Weights of a small transformer language model.
Size: 26 layers, width 192, 3 heads of 96, MLP 1152 GELU, vocabulary 8192, 19M parameters.
Architecture: LayerNorm before each block, learned positions, tied embeddings.
Training: a variant of Adam for these matrices, 620M tokens, 6734 steps.
Each number is 128 + 32 x the weight over its row's rms, rounded and kept within 0 to 255. Layers, rows and columns count from 0. Numbers have three digits each. The size before them is the row's rms in percent of the matrix's.

# layer 7 MLP down (transposed), 1152x192, rms 0.0914, rows 51-191, columns 0-47
142:160151127113146127187154149159152151083164166098152156156100110181082096106156097162163132149124055061132140155133135071154146126105108069119145
166:137136137113142079103163152117175140092076151184093144176110184094119173167113151147118109145065094075160119144068081101132109122125092090137168
180:116152112118148120163124156142045072163077163121122121113144107112152150185119123000124142172121103157119154190138113141169125147114105136060124
138:120218141129071085152156141088168126077161134174134083152131161125108118115117161101122107124151097125143083134113127139094092130188128169132154
096:165089107116126119105094173123133121157115121154111153143088093153154152141112122109199069139091162118133168124139088084170152136097140161143151
159:069123080166136182070092123127118113133180122167159046147172183175137128119128131153152114121057139125173101107094145118094154134139145163173215
076:123202107097101140145135153098141135109137119161129114118065130119088085156130175136106098127136104057102152167118101073116070147141124107148119
115:122192107053143128097169113093122149130106159131154141119095162094078070142061197133099150125190085107124090138084082099164122132080165179113128
098:163149124124091112146181092098126176089137125119183119119043153180127079132103140197123134125131160082051127142120123122101024139122117147143131
093:103114128123056111169119094083140146108142123116127142140085157120088079150138133136123126118123138062113141116111091102132073142139134076148118
083:114175128091057108163130099106114144126146120120117169153089154115087103147146132139116097144096124071114172155126124066088088110109139080143115
084:113135167152066154102136138139130133109125072138131115154104169139122096160087086155136140101149158122162130141105105132136050148128140146161127
152:122162097122134105121158150056082122104120151114067141140050182127126128162129165139133127109076104169139166092083078108168108147137137153134154
053:157129092172110147150086144193112178139097098119128088123092138108123182161114103160037154154146166107138079114112198140094158124094153141130113
076:135054141135127152166146148103174092120143143097129143077175139141206106094126118139131159143135115175154107124155112176158184154134136104135088
101:110116126096087089170122090083099144105159127108126143146107111137098123159146183127121127169099061102166153178133130063118072115121126056101103
111:077120142128105103145148127112147137102127090151135104132156136153083090140099081144104083119105184124173173156096095132151118137132089076115126
077:100197122127070105166122079103130178118163136121128143151090152112077126138116161132101105125140093056128165169124109083133097133126132058105117
102:144065134096119079138169111111120095072167091141129163153099085127106149100156114156122137168052102119146183153122134082120060134079059089119115
099:133164143143126145162108071163146090116145154122146103129086150143113130131140140142158092146133160086162160120080168106112076132121102117139135
100:080137122089060084163114160063096175102147129100133144154081102111072139168173122149126118141121112080141124168147110098126121133112098089109129
073:131067115099154183102125083192180144082112072121151090127107096168110127119110122155149147153160112134115037172102113143168129099143143148160129
052:173120156132168111107095069148195141109161151127073080165084148169122109079161134176143143094094179147101118138116137138080098132133189098186121
115:139156100117096096172173100183141141097154080117097142180073192095057085171164208113124125127122120110139155121112131054105168087111069070084115
075:082193098096084119120163115088144114133130132166123126165102175154098088139076141100080072118162073071130195128121071089089082138144164060113138
115:089103121035106149138078126152135097119165104160112145145120096159091112195150156082138104154041116123182136140143126143094143119125146068123136
094:097181112101085118126122134083153173109122119102132082148083123122062117150176174108086092124111081056123134130134098104120100154144166127124113
091:077169114086035101145128093096109156112139113140150159134123159098121085144140155113127098174120121054137178158124092103105084106117113114144114
044:169198080107121092127099075133165158124164087134085177119113142147088121107155163133185085076116119077104154130064125077127117131091135118148154
082:149119135125100113136144067096138126137141111149119094176099158147105094123176133190112109127066144022100137164123096100144104174121121100145121
114:080100106118110095127158172109129108107106097145172145150106143149056151135125104122135108140138156191173194157116163127153069105115136133071132
174:133073123178124074120159151092154166174110100163085154142071170179000153112090131155132138124165137169153153108151153094101133084125175146097145
084:114170113095064103174124065097114160068135092129129171180084161130072083150154133119153120126088116033094136163118123071130066109143142046147129
080:102186107127103081149147068113117105100136135130135156199087157097108105149152155115147114149085131110130159164119149046088108112123157053145105
079:114157126103058108177142076095115176106152120131133154155080164140074081150119127154104107150113133052120175147121128073116072103123132081163122
117:089199113073111133099190102084110167121105161119159133119105169077054055129095206132096130117137115096111104140085078112168148141099112170114134
100:136123119095080084123183107142072128137150133089169158139057145120051122138121110138110125149149151142153163150115123090127101147085142124064119
078:119165110149058120144117120090163185095160105102104139135146170142092096145110136124032063141128115070128141136118078141133086160124159089150126
068:209214087095078098153128115113160155142155119125107128151098156133026122131152166114093075121167089048101128136094058077119093145106196144167110
067:119184125153189139109073108124100103127108164126112051205142143139152152111111138126077107172134129177124159126094134112138136091129179159187121
113:137137092073106090183135134122081142104152137076114093132055111145051166122155117132092111145182176108112199131089119165067125128088111173161169
092:097105094111072097161133094082108156136138123139120149145067130147054095152157106158178113144109107072144088162104078089112085133126139066135117
083:093168129101068115143111080115119145138156135142139173155093143120102071148134114136144111132109127079107201153132115060096092130105125059144106
077:123161127107043096144093094114129145139147121141132170131072173099113095129127104147091113134116124042108127148125082113144096140125170110118130
073:110126125123116133125106136177088133112151172134116134155119163061071097166109116150097116121112166098054185123092139175139125108105116142118125
105:117120128147132118174134067073152176133107074118097171156074173131011105150132140112124129161120139114128194143156114085074081060095146107102139
089:108144124096076095178160078102110150105153113126122171146092134122065084156158164129162122159090101084139142167118135040095079123127159045141118
081:080219094091064122123174122088139134130139147150139132156100162144079071121096107098049071152132079081123160149124034089116097146156133062142133
083:071135113107065081167113101079117154118128132124162137158081116134089091155146117152144104130122109073146132152129103103126075140116132070132112
143:141163112102164156138120162171099107066108055171160138113143202126163145154095144124179145145150104124054076127136148167159121129142115087134131
102:100077099131111148138149139120160112068109095153130145153096132138067142125109069150160110147139159123148222202103136109142101157103113136111137
090:104173083109078120139134115082140119137102118138171119126115149149058099152160126136105122100146118066110102165138072095130109142153181102128150
094:118134117102063106161137101114132146110171105117121134131090111111113098146156178122115124155130094088109139148112141094102049127118130065124095
053:136172120131095120113107079114151187085113148117147083119109136180114109139140160104097071133122115097112123184070087102144131135129129155138117
101:159133125104049085141105116114148180128180117110137135133095181126063077150112130151114108142059154092165183190150143074102102117123112098119139
080:153158119135035102160130084085149182083145132129119148125042162112087130125109141166127104103099152082127141154130122069095140130102139072108117
095:093128113103018079134139085082106135130129140143144163136073134142103080142149126140147127153102125067105157152125108093113075119109114065138095
099:132131118063090084116136140120095154112126107132111109104137058145066138122141133156185119146108072110105132148134105115098162154129105168104117
089:110141112137092116135131111122148157110143084125122102153141143164071135114154120124079097120146163119138153127101134148137095104068125120099146
129:161150136178102178074122132101146182137097145163116120140139115165142164133150085179095154127128129173102143085123125087142070153087197101191103
125:111124140071105083163111111048094150102165135084091135126099145125111142175164179130120108127118089109153166149137134117076086140118090078086096
044:137141130138075124137137120134176121126143100149113132140111141144086036143169172149100135121116088094100079148113084074162125160130141111168071
066:230122146126091109163099136134104097124113086149146102155166110139181144128084094125106106130137128108142135125120072133131116189137117146177152
104:140184095121104099156139103091118150118136163137148116162116208180086101126169162094100134116164090088127068142113118096140113135135130103121135
080:104098136121079116116167097085126147148117097109143126155096136151024124125118129144088097150124142058111150154113124084121095131102123078119120
082:097176150100072133165107078099137114142134131134128148087093183131152086127121102140067095144120087077071140100156106080147103161143139062125118
087:120182109133098104134125151117120151097121108105090165129062176140104100124096132163086112123132112100140172129084049118116099140115113142111120
077:135142092169086156118136135144106095146095123106113162172130141093111135146130120141108103159107103099100148164105146067156135149137181122128111
085:093143101101058101147119072090113129108138097133137167155122152128109088155155144132142105155118111086137156165092128083113086103116122054148109
083:099192108101070166156133098108170178085154099155152115100069150138114107137154162154109104111129135054142178151127130100139073166131108121147142
095:103123106100046091159139113088102135133143134099136161147094140118075105146168163135167151141107098084152123180141082067120098135118094040124119
153:081153095118151176113124089097150078124111123149093121079146156141020128151147194131121119105112121127186138138079083105080104113172142102130153
091:116128132103061089171168080103111143145155120117127167152074136120067078152137132145149123167101116075122172161139099063117085132120125050131119
103:110056125121105126125158150121162135095125114088149131155095117128106134111105102125103032124109149128147192119096135099179105120114137101097126
094:105073144155156134185202162104171128066116066113117091132188075135097115150075116111149063126144138153172175158098085126188106139112122085109123
116:154090122164160090062119134216080124116141145170193129073138142120175153120188163159179086121052152145145185132133120142166081125086154097129112
081:106169110104061105152116081103095140114145118135136177171105161099105069131131137127135105141098127078109162153121120055109090113121139079145109
110:122093125178087169101140166154152102117144158153172118109112107101169102087131119159140101132107145100160159074157126048120115104100095119200086
082:110183096132071148181120094101173197065146141129118138113133143150123107135072120131060087134136136067127135106101113157134063135144141115149126
110:137132117114140162097092097119231150122139034113129136158176132206172122023177142109063174133153122137141114125115165114073146104137134160161119
133:116158091108119122135138168063094140123117151123077131146042177144138094174167178111122143114098137144143169133084072122173092155121131160107156
102:159132142092141132157136075100140170092173127099094122133077162122086134183122192099068085121089077079117239139122120089070090117126119105075141
150:158119100120140133124132147140085076114141126080121093096055162112075131156121110183140128090109144084119110172120120132087104139115147120114105
104:158115124149112157111102117073162126166100094185171142100145144120096078126054145139167092191142125127149155137101112177179131088143129119110112
171:108208088018122161067174139117108149119144163134147137134104151073095073141070194102089162115158153124091087153112083106177157135094138188101145
122:127173115101118075126094079121112149194195160135119136133141136157054127164135112071186099157069115102106145098093091136129108098122199165132109
096:108140141126119128167138081089176162100118103150126121134148129151088130124085110151132076127137172123132145151092111128137115128119122086118120
096:141130139145127121131153163143173126081172086121187053130115132135080159115118128139107066165160133091144162135076142109154076136130134142133153
051:138245104113163109146151104143130170124144122137133140205083106164054099125141188113187108114134113101084105115087091067107099113112152125124134
064:084238127121091118138161125084118164134156120136136093184105155141080094144147158096011060117148069106117161133106064105090085126142143106144145
082:094183131088054104154128061102099126121133142174135114156089130097091080143124145124122098161141121028136136171117109036105066146134183094146104
098:088151138084100087185122099076106170107149135090117129129105102125083128174159163127115113125129082075155144151149145095108094131106137073109105
113:128203111144096106138130122106137124092150168131142130155108201133060100134177155113115100152136131113121124133075116068152104141121131158158119
135:131066145133120079147134136111092145074151118100088131100131112168131142177151193146146105114117090090159160135114168146109061116106103092071126
078:102156126097051082168148113092106155129168133143143134163091130107092094133149107139125095111124114060134155145140115079117094148121155064103120
089:166093129095119101110135090170079127140154135161056083139137092189063124123175173083138170111106104118081122128099134121088123157125119137132137
077:132215105118102111154128129138201115088142115131136100148113113154078130127158131130137115155162114117126135136056129114153084121098134112133162
093:108162127108151094126140131148141143071127147115139150161095106131077118145119118136129070112129119093128145142109103093127082077110133146084141
086:145163136144104121157115139099163151100136116125119112150107166153111138137129132164092070139127160126148152152112122105158095123121159099137112
106:134206131127048119111106117105117142101177120140125159144059101158064127110136149170133121131108119107069118157146120086100117094141140152150146
099:107099110171186135184167125135202093103140097192116111166153119128109123149060121138171062102105116156153150164076141156135089125096099139157134
059:087126101126170122061108084146098136138179119136132143082125116144096143121168090119201148103113133146135085135103171140148144128126128191142144
066:149239140108101112121088107105136147098113144067157136071165145172123136129098141104172135136107125063120173087075114134118135117106157141138127
125:111187093104101130126145128095158145082146142160143092160101150136093144135131156090102148115103085100143098157122127124149074156130081124139136
062:171151103135105098115133149144118073149158140128152097155103130130097084152153111164099115125089113144091072148095064080155106171108117126097105
067:109180109091062106153143108087138164121129135144127149149092172106112069134135122125125087135116117054126156157114073066124087132118148078131125
084:117133089094138079082176136119150074135116098185089101171090128127061133185149134097128125141137127143136212150105161103129103132113147108162154
089:100147110099068084166144095079103150103138099118117164157087145135097093153150144133136102143093106075126157161115136086095088110115106046147114
161:127125154139108143114133175147128103173147078178115103182177106158094136082142160132133106167202074111138163194083118106072151125119143170097108
083:105157098083008093139121094117144150117151131151152180141112101111078076157108148117093119155142089075102149161116107061118083141113156055122109
069:113169100120032070164132092095129154143147158136125149165070147128078117154157163142119117156091117074109172164117138070073098115111142100130120
053:126175087153132138110112079111126160144172112126150154137134102151057123163133161103140069150075077056119167122100087116141070129119173088146165
078:101152118096044078169125095098107144130145154129141149150089133125080093149152126155128108150116126063130153151123140094110079116106119105155108
088:149193144130123077160117089114144105105140147149133120107138199163062094109172136114089094117147132093132067151133123095113121136140138148119127
154:123140123156116124151094124112100176117131155081095150098108146118129149221166215098116132119114102119115153108106165103121046137119069096063136
052:147178123111135130138127047103172140168184092123066106196110106096073132145121149165157118054165128116062159140098133043124149125134058110098122
084:158192112095072097137135159081148168089111132117140145115033163121112141152121154132052058109140156065123180201126101096116116157124110106136110
051:143179109099128127151147135123134142112144104117157113148105171144088119136149187098103107118149092061147179131073088078114080137115136149102135
074:108105150153139145130152169115164092122094106188139110163092126170051123132076132119138110075094096093124186144106155078086135100142116126117137
110:075146141059094092189109131070111151120141136105137123117127075112084129157161136147129112138122109046147151156154140134097093131122128082132132
079:111172125098071097164137095122127140124140108120108171156097156136081094159152175133101104137090111076130175162094128057103076114108124044160117
119:141116094175097134133122080130086143090163142088135151099087184137135130188142205102114109135118121104112126135069141080118050148086090101114134
077:076224113127093133139161127082136133144138153160135089147110160139103082113119102129023066146174102116167159114127079113108086136132164098152148
100:101123107176105162133151125119134138091143086132161145108084121172065160109079095120159127140130145152127190193103120103185051124084086114090121
093:088156123145117185129094117120158115070172154143132117157091156159056102146115133135110101111117142088132140147118126077098084101134124126090172
137:132177136102151107163134130102106135150145183110114123118042187124112101147110197114114122191091143081130179155130123095143117124113135155096150
092:114175082114140120163142128114180190057147116146159126112121110123077136099137141120186090135153141107139129173091096091099082101102140103102147
085:100135115101064098157143083081102136123144108143132168149096139130072081140157134147170130156114143070122139155110101064090080118126135069145108
194:133155169103163169134136142074098140089110137154171148171091149150108125154130143142081117164113126060123119137156173104176123161122128054110134
089:120153091116102105114149110151104124120114120167089133142191121111091219140168135190199092127133117122090133160109240128155126064116149129079133
079:121134160138093114160128080127134182109151127149093138116119155129095133114130120191120083140131166070120151128092091136109076127115141073145122
104:102116112078066075143161093076103152131141111116109171138096135128095113157178145148149118155095113062133136164135109073106090128120107077138114
091:136133085179180170117139096110153146090146056134103131167119112158113113099082146131097092126085159111160154127082107122145103138111149057159146
105:107174094104078164163148080113163140104116152113176173107049155140053146143139160103137126132087120058151159175118107115159108179121169135158140
054:152149103119133092150111108111144129152124059128124128129135170134175120103116149087115113137115134153156153136111140186125138123111163147100082
064:140070117129186128104145034123092089120135105112124163154071059220163116147181113119119134122079115105101132119136088123096128134151118120155100
072:118166051167095197159100147172105122150119114144130102107060086126122128212154106156085107146120121112114134121082112152187127113140150140123123
141:115147132096143099135132166066141080104105115208102097154090125158150124159093095137145089161113150117110130118124075111189165176116135118139128
090:139175120127130171165138126088161184055142093099102114153098132083118099131142141113048081144131098103116199124092121123157056108124093097123155
078:116166122110059114186100096124135159134135131121120154141098132112087095153135134142093105133116109059136145142134112073118091126113135098146121
071:126150113143090115204158089107195149093146110118119152141078124143098100099116130153104117128115150060100137137081152112111073117109131102127141
# layer 7 MLP up, 1152x192, rms 0.146, rows 52-192, columns 0-47
116:081110120121093153149109134105126123119093125121110128114085114101129061139133117090139100159123074132117167132141062065126126158106083087115100
125:125120191146111160100120113114181190056169083132114124123129148141123112092127119255133112065133172143148114091123156124092132112145152139198125
108:091115108112069125164132121054117107149113158121113114129117146113037073188154131111092161136130112073123171126190064068124129131110074103064130
088:123146088103117072107104151042123091089113149118139189139080160108106079107112135169148128135046164096110142161135096096084066108108149106099121
140:108116176114093133083141095140106130183153130168121120155123135124128116126154119106129131144057112114136202097160088116134143125111124124173147
091:119155118099109086203119132052142140118124114137122137154088160110051053132151129128129120162082111080091199155114087052075093118113121109099111
115:083147128111096104188106110050123144123072117105113143193111128097063026084122125137113135157128095051112155131121065039097136122098145099078118
086:075121125110064072180122097082134129126137127111145144112112106113092035120154136110141162124101066127104126187139105053121119099128134123113113
085:094131101084059083178136122084146088110131099128131151142092148105082069140167144120110121165117103098098184155141060056075112129123090131125068
094:111159111119056085170103110092120112108132124138139150115109164100103085125132146118131108138067118102098186172125101041100080087106157110112094
075:080149099099043104156102097078096102109107134120128136151127154115103039135142111121117122178108111102079141183130103072092114136125124131104100
105:117108138104056100155153096042118129133123128107089161118146110124074089102131121140130134122127105075102179169179085080105095147102140081085127
113:094087129158120121145186110132087164137089134087205119113118127127103078116170101128131137162071134069120107099091079018138107122103075125127113
067:110167115113055086123092079119108133159158114126136163154132182127067116137189139125128149127098127080084132118045145097061125129034089137105168
106:100133145095092117134083101106109138120104115148134140126122169109050103117140125096134140129047121100059172168131115061124081081104148103106101
080:067083115080097112131130144068122067085125147130132123131077139126133059140155119147122112159084140096094176130177037083078112131146074089115090
087:081170112094083102160074087092103161113114136160150146118124146103064104119143134097128144143083117069071177183115086066113095100103124095100092
079:124143119120076132103136134119138134067110117137156159168106136131150037104112107117138079113119136093149058083160019100116131064108067072099114
081:093119078110106113201108116079139136101140117169149119115093118099078084120123150129139132175094118085116142200139108066086110121105106126083091
095:096121139124089077135068088103121152107104105134135148117091127106079098110165141120154140139070129059101147169112107073112103101092129101111093
116:111100091132092100114060131127082147123100175164119118170097128138104131132136096175124083092141105121129092076133104157074147146101092065132130
103:128152077163146148146186163087048111130131126122158181130126111075099146150095086084141098148155123099165159156128104083132124078118199157038140
108:119170129115120094125103120072115137132157120119123118177092184122119052112162109067118115124117130083069189163126075026053091155147141110146119
092:109155129081090103163112109064129126121106128135113114149132171086078081116132104112131132168094116045074183150114086061093092113119131113083099
116:162136141137070124181086119087119075073130126177163158128117183118129089129141080102196145111108146109098140136120049094124068065137151130053123
092:095168127117083089154081110065143144129080110137132108144121146105041076126125127122129149140100125051075200157130076064103107093099151144121093
097:097149105108077068136108124077128157146112103143164154136105178099114083108159143105154101146083127094079194169146074079101084093114138129090094
090:101161086073084099153097113059104123123118155131121153125056144109069061125159111138126128127064110097075143171122093045064099126117113100106060
086:096125082094093097184093120056088075136135145130150145164103166116140041141185110112111129148060150055079123168127075069082099113109142107081097
084:149156143090080123132092101119077118042087143116136116124109134103174056103157121124102157114116102094077132096157022082088124095131168179140094
107:100145144118098097174114125083101111145144141101121136170096125103155084165179109161145140161050156075077102138085087079119113161121141127144120
103:101144151087063093182130086092116129107104116129123155132086128101085063122157131099146121128086105072067170164136098053113096104130129091137057
094:101139109120099077155124087090119117117143128107138169150100138104111051134153140094137135133056119078082149171133116062102090104092147070099088
093:103138123101073086200117118075107136102115116142149137136095143106069073129148136124136120141074122066083177161130104059102094107111115094114094
115:069145114117098105179132107060114140115076127097105151163117106114077036094137109104127155123116099066128129136122048030097115114091127105071113
086:112143091107068153125081109118110128097166133099120163166131154084128091083124159154106097128123159115102096098123006080120096076112137134131150
083:113153083086048088164108097079101144093102136150155118142113169110072085137149120124096117156092101066082205168120077081087087134119106126094086
077:122197112098065086176097115058114131147097165143132143127115136091018092125140121136138134147109141070061156166111067038068118097111148155126078
123:070126134152100100132111149114116120143141134093121104110094134133081117118050038182060078139129119102141171116144149064036152148118156135165155
095:167179096081106132181141147068130154100131162159136119130104107102143045087145117171118147140168103065101122112168088106113110101124160212148129
101:103106125112067098144119098090111126122122107107126134123095120112081071140168135144184173135094109056108096165097081053112080128128152091128085
103:109150112106065085158098105067124119088122114146143146119108150109094074126140121122136137137099124100089191168149093053083087112120139086123093
086:130147106100055085173087102063111137090113121155169143137113137097093052123157123121112133148069125061080144183116081074099082121117170142094113
108:125133141124101088087079100123113095094189122103163144141119185087148098135132122141113199113051140093036182131125106095113102156093091089132120
099:100160157087121108185121128051120144131138148114106159161084129109121096128169105116176138179066161051090147167119110061109129123138128127134123
099:119132128101083082163124102080109132106123116152147155144080135116080085123145136107146137117066098103109180180136114038124076113126175079117104
106:118133126080086115194100116057102137120091130135147140151105165088062071123156110123115129182077120061078163173116078065097098111108103096119116
094:100117135106092077162094101080122117126108116129152137154090150112077062130159144124168136144085120073113140168099097063101086116108142101120098
153:145146161131103129142137144130111147086149116133144137107106111095101095084096137103077182091138124087052212123136100091102138095114059124134133
068:121138131137065119170111110122109123092113143158125170107108144132166050115143091124167144157126148090103126121192032080130136079125124105113091
097:057118129131104066165098134056128146149093117144136148172118149117118078108159096134145113176097157050082135177122099045104123106124139134114119
092:115123152095077102157090135112135149127140134130117156194113164113068077113156145128107120160078135090090190153108107044104109078102112113108121
088:109120114082085086141068077052115115109075145125080146097121173104091080143140131140113147104055109065095149150107091113130083118092111116078100
110:136130152091071096172131077083083118109133106109096121138135126109072068118129138107148150142085057075092124148121111061082090125150163105124112
089:118139120095092082150098073067117144114129119108116123128099140105111083146155113101122119136066120051086167191107107073097109103104116082073082
102:110130117114068057131077111099122132128119110130149136157087145115101071120158133102171140136093132098083153168127114080087085112120142106125093
142:101108108158100138080155200147115166128160114162173157167149150093061159107116064117161088166137136120162084140112108109114118081140125093076148
070:066095084081116085150133102113131080112122127140168149125118161118130056127141112128154128196097151105107133152134085044083129119115083090097063
138:087096161156145174174140174067119135072122160150092088145052108096089098123072127120109152106194110059126148080156042052128129151115098134120154
101:117123144072106079137068092080110132110103133159117146135107163124041108117143114129132164169078103076104182158158097049091136085085136114106100
088:100133109112076095170107109069106095118131125130128151138086157113039047147158134118133132131096113093066128174104063037082083119117122098111086
104:128138096073066072166095136071067096110139115177157115143074142124106083098119112162152094156092132107085141160134059109041105164109113117131105
095:098130119107065105232119073069148145118108104122126145115108118081047091149183147114129164149135112066097196130127100070125133078100099139071093
083:094123112079063099168125100062102091150113132143127148188100146110113066135163122122138131166087137062089137150115088063087113122114127090120110
099:132148122112080094169132078032125108114133133161142148101101150095057060134143126101132142166091111062070168180123082068062086117132125135104114
092:079148104089062104162114106084134144102103123139125157115134146127075053105114124141121135147120111070060196169118071067086105126126110133098126
090:064122127108093097140128120065094082112145146164144180118087158087084095090142141128113126148069114113100169142100074104093098136094113113098112
094:123121119098066083155106092091118132129114105115138145129110154109107082130143155131157120140074123095103158174119105047113065114110141079118082
084:087160116095091092201130122047119121140061129150152131103108170111063069134128120124151125162104103062115166185135110069091096115111113127115099
103:117146120103069083127079096101096139123116115138130148096107131112066089118176147098186168118095112091069148184160074052103075116099114089130112
101:129120174124132132142150113039164142097121108120185136129127167123140067133124133150124176132126098071084116156152093042126064121127160102096137
101:106127127109079092151094079091104110119144116129128135128078134111065078124122140124156143124068130094096174181143097065107085107109134077125101
072:116114070061074082139104109077099087092126141146118137127120136140128108120131103111114133154109116054077120169130045061099134123118095064145079
070:096094092094057119105136126074115104080113138107152124140060125124146108129123098150141168129103108054108112122131083116118116126121092092099093
142:093163121109125142194094133056129120124142164113076093148129147115111120156122132106117154183187114115095074097111139122119147134136137180159138
096:127140111110068076165122125088122119113135110123138168118098147122115056124138145108142124134084103092094182168137098046100086106115170088124088
135:102190091061079052155099124116122087128128155159106113133079173112071100173120149124122196155136114139095144162116099139123139158107155104079122
086:088134106059064088181122100071079132108108147159137148087108146132097084155132157090129140170108091079066186165132085077099102105126084112103084
095:106102094128125114205161142140039146158119244109132122112116137045077126246090095130197083139110121114135123140138112142136097135134130102111151
100:142102088115060102133152083046112138121132138104099164116122118128047082100164143135100194122114122077118190163177052111120129136122126103086140
108:121136135067116119171118116060105126109107115144119122114138168100046093109129125120129145194055102095075206143132098045102128080132161117068137
101:073115138112077115168097083067115107105112161141109119129131142130124054159143103146129132169080134090096186140161052056124144145107116123127128
089:109148121050100114122121113077108095075070109141166121175109140121155089153111119110096156167088124058108117152122086071093102142108080147136117
125:063107115122111100190129157067129129100100109118122133212082128083116057113120118127122161154146100077139178136140045032095136145104151121073136
116:141133127102097102139074074073072108134109212106156132102098098136131125131149094139167136168018087058106120153140147094119112106116167162122117
070:075121103125111124150117131084125110095073110143146151129105151112113066144117110139129123180086122073098159177162052058068103123132132108081079
075:050146099093091101127111074100132144095126119181147110106118140107115117123157123126107110137062108081116161150127091094078097113095101089089066
083:095165080071089062155095095100102147120103154158121127141092162099086072116133128112157117146084092074055119156140084062081095106126103100095090
094:094158124083071107161103116069121129133103130145120123145113141111059082131193136116099118140074118081047168155106092059100103091099125122106102
103:096150124091094080160107104072119136112122126169166145151108156103078083130128116112153107154101115070087148171121090025097065119117159103124092
100:106141136100096082132076096100111152113101122154137143137120162121067090121149128105148130140065123093084163171112115049110097093089148112109100
088:095109148111064110169105084111144109123143148126154179137125160081087109174206092083113152119114146080078162128148088064153124084095102176086099
101:096117126084111079160065097101157120151089121165134174157150153157061085126128116127149183169059158063132168151147085096132133097086122047091091
097:081150120102063072168109079084111130120147120137156140146126161101098058136147133110144123132085124086092150173113096070109088101103157108106101
087:100159111117099087148103089103125117116137156134149191110116174081119108126199121107143187150097093099078172146146143111152107128122137102114065
075:071160082063062106193121092081126078099103143145151145103075175123094070140133103098122127144104091077082162153125071086109136124115124098095089
071:042135083093093075176131092061159094120110144181128156093110142103111092117132136091155131150128119123119111161164086061074114098122147107096071
075:081141124120111115159109093095106093114115146150105158124080134115073054109179133123153125176119108082054176136119116059104129096105075109092079
110:112137125089099132131122078062116146143094144096109125116119112075080106117140117145128149185097084038087194151161124057115125100125137140086123
069:109136120137063094132119126073116080104118167127181152154065125099156045136140089140130121145112132072111111092138082100136107140135095124117095
076:038139079157040108129164112077094105110142124041150177157129140114137103112195085121160131113096129125107125142194117096102146137138148065112088
098:118128094061093125126142130114074146104054163136134133066059182049066106170173085110190134183096074097062131149137087091119105106124090134110080
097:099098114125054097177117112094139119139098060129118150116140138077042103164156118138103124126137134076113191171162049060140131122087083077087110
090:081153111121052077152093108043106112133107132116125194136092181111105008164125139132147167130086136109084144133118027083102116120098083086123137
094:098149123086047076164115109075101128119113129136142130127114156094083064136176131113148117150087102073087174161115074049086079122119120098108095
083:082156097056074095138098120083127082112106149147109148168105162110130059129128114132107113132079107080097096149155076073083095141123138127132088
096:108142133091080078155118089080115129102100105116135131147090149113098086134141132126158126135049113078082163174120109058095100096113134091108100
142:106078129158123158131129102159117128155162098143173185124095168091142146129151182142117143131056128130131106135113114101140080161166099118156089
097:107135124099050110138090109106087135134119116137130166153119168102031085140145137106134150146120098096113148175118080035090092102110156098104104
087:098161096085068090159100099070091123127128134139117164152104167113072073145150131119135132150080106087096148165148096053046101101114143095094092
093:102126087093057106202111092079098129089133140139156135136116132086113067146155118105159097127070110095075156143097093064096101103120123112093105
089:110141113103073050170098095079119116117129141129153131143104140115068069131135127123164129140090123091088162163117097066090077114097126112108090
098:096128136106097078178105064089136101129129142133141140129115153110053087141176124100110131125101133066053185131128112058101089097109112144073096
107:087162137076120109142109081100106125114098146136098144158131172142039095136122106111098170169068127068089180182164156069104128083114160110094132
092:133152094095090117155089102065104141114132149119120131112073159097055079139151161137123119124088100075099129134132070037119074087111119118092087
084:078192123100086078152073099056098159106080152117122146115109147104067064101125115108146131183106126059097194172113079048071121095098164135100107
083:099137099083092094176110106060132132107114137147131135124076176092035068099160115116120126144087111087085143157139069052062102105108109109111098
074:091154105067100077157128093050111049135143121138108127133110169143082070111157124129156143121069121064096174144134078043087129121122128080099137
104:087124121118116080147091109077120146130112095144138147143115143128074071118153152120188119154076128082091168166117111091091100096118135118113107
095:102151111098085065175127107066127127101118123137126138139105140117072088141144129112127110141078120089072186167122096034085081103113126058111110
112:080136115044117068135098094052124114103102124134110163174099130132069081126162097123154149168051133083080194175141104059109132104114128073118114
084:118165118087083094172134116083114120131091135126113103160127161127033099131151126101121150161105113065066198158124091064109104084114131123061128
075:144133117102041141170098120124123160053106125130135149113138143092181068117119117144108137143112114066066102140165033092128119107139110100114083
067:087144090080081080152164112058159121172089112156149170156130150131100064138143121085136119151112131081091120150168116060076130151131103127104091
112:077099146122147131188121148089120128143163124150107140106144097116060078086175125090162149160130110107077179147159114082138126116116159151127119
075:087132097077070124152120097098117147106089130139152157099106156101101096138155135109119157134120111091079144170161112089103115098124079116052084
097:121113117104080077152128106067115116122131098116140134145099136108097074125143150138167138139080125090094152167131095042096084122120149086130085
181:146104082126144137147071143109054102131143172104180170157056141111112170124131101200106090154114141052113124110126130081171092087115101146114118
152:146189055084137089138106055072104138146104140139083115185138142105116119126083133102164163162091092065076128161201139097092093111104157127195102
078:072126080095098090192131115102113119110111148146161116123122151125077102142131148122130164172103108097109143187133064056069107134121115107088064
102:108145121112101072107120093098124136123129111119140167113092130117094096110169137120182144130063138087098159165124100064108104092104139126117097
084:068128109087061072173136125051114102116092133158190127140075159120144067136116083134104129137077093089096129183139097056083101140121125090119088
085:080164160118071111163117130049159120102081121144155130122092142078134040150112101153106154127099134077087141160151058093113124145120162171150133
081:122136111124091097163087061109108105115160141155105155121112173117047137144155157134145212130091134048067155156110159090144040140106120110132129
093:104115138109095137135126072113080071134151141111162201137107146102096077153123106091121158103114120082086090129153041059127095136117100077108096
134:102154111162082094114124151137122085153150115132157148139144117110159140175147077153131091102077146122146156124089138126152116168127183128124154
106:105128066103097107116137147036133122088125146121167132175092138116118043132113100130093117146106138054115158156131109105059082144119131065067133
085:128130106077083098168151078076111115118082131148138156125088173114101089129136102090129126135070114098101184159154100077127112120109067111115075
095:094146115109054090191090094072102128100133118156156139119101133101079090117144127116131139134111128076100164164118084069111081104110128110099103
076:081122112093109102205134097078109085118121114161154132135082156102099064131170139108106126179080103100081171146132091078059109125132081098086096
102:116108164052100104190134085063129106116120115155122126108086122115074090147176129123131124143101094097101179182105103041122131115116150067132098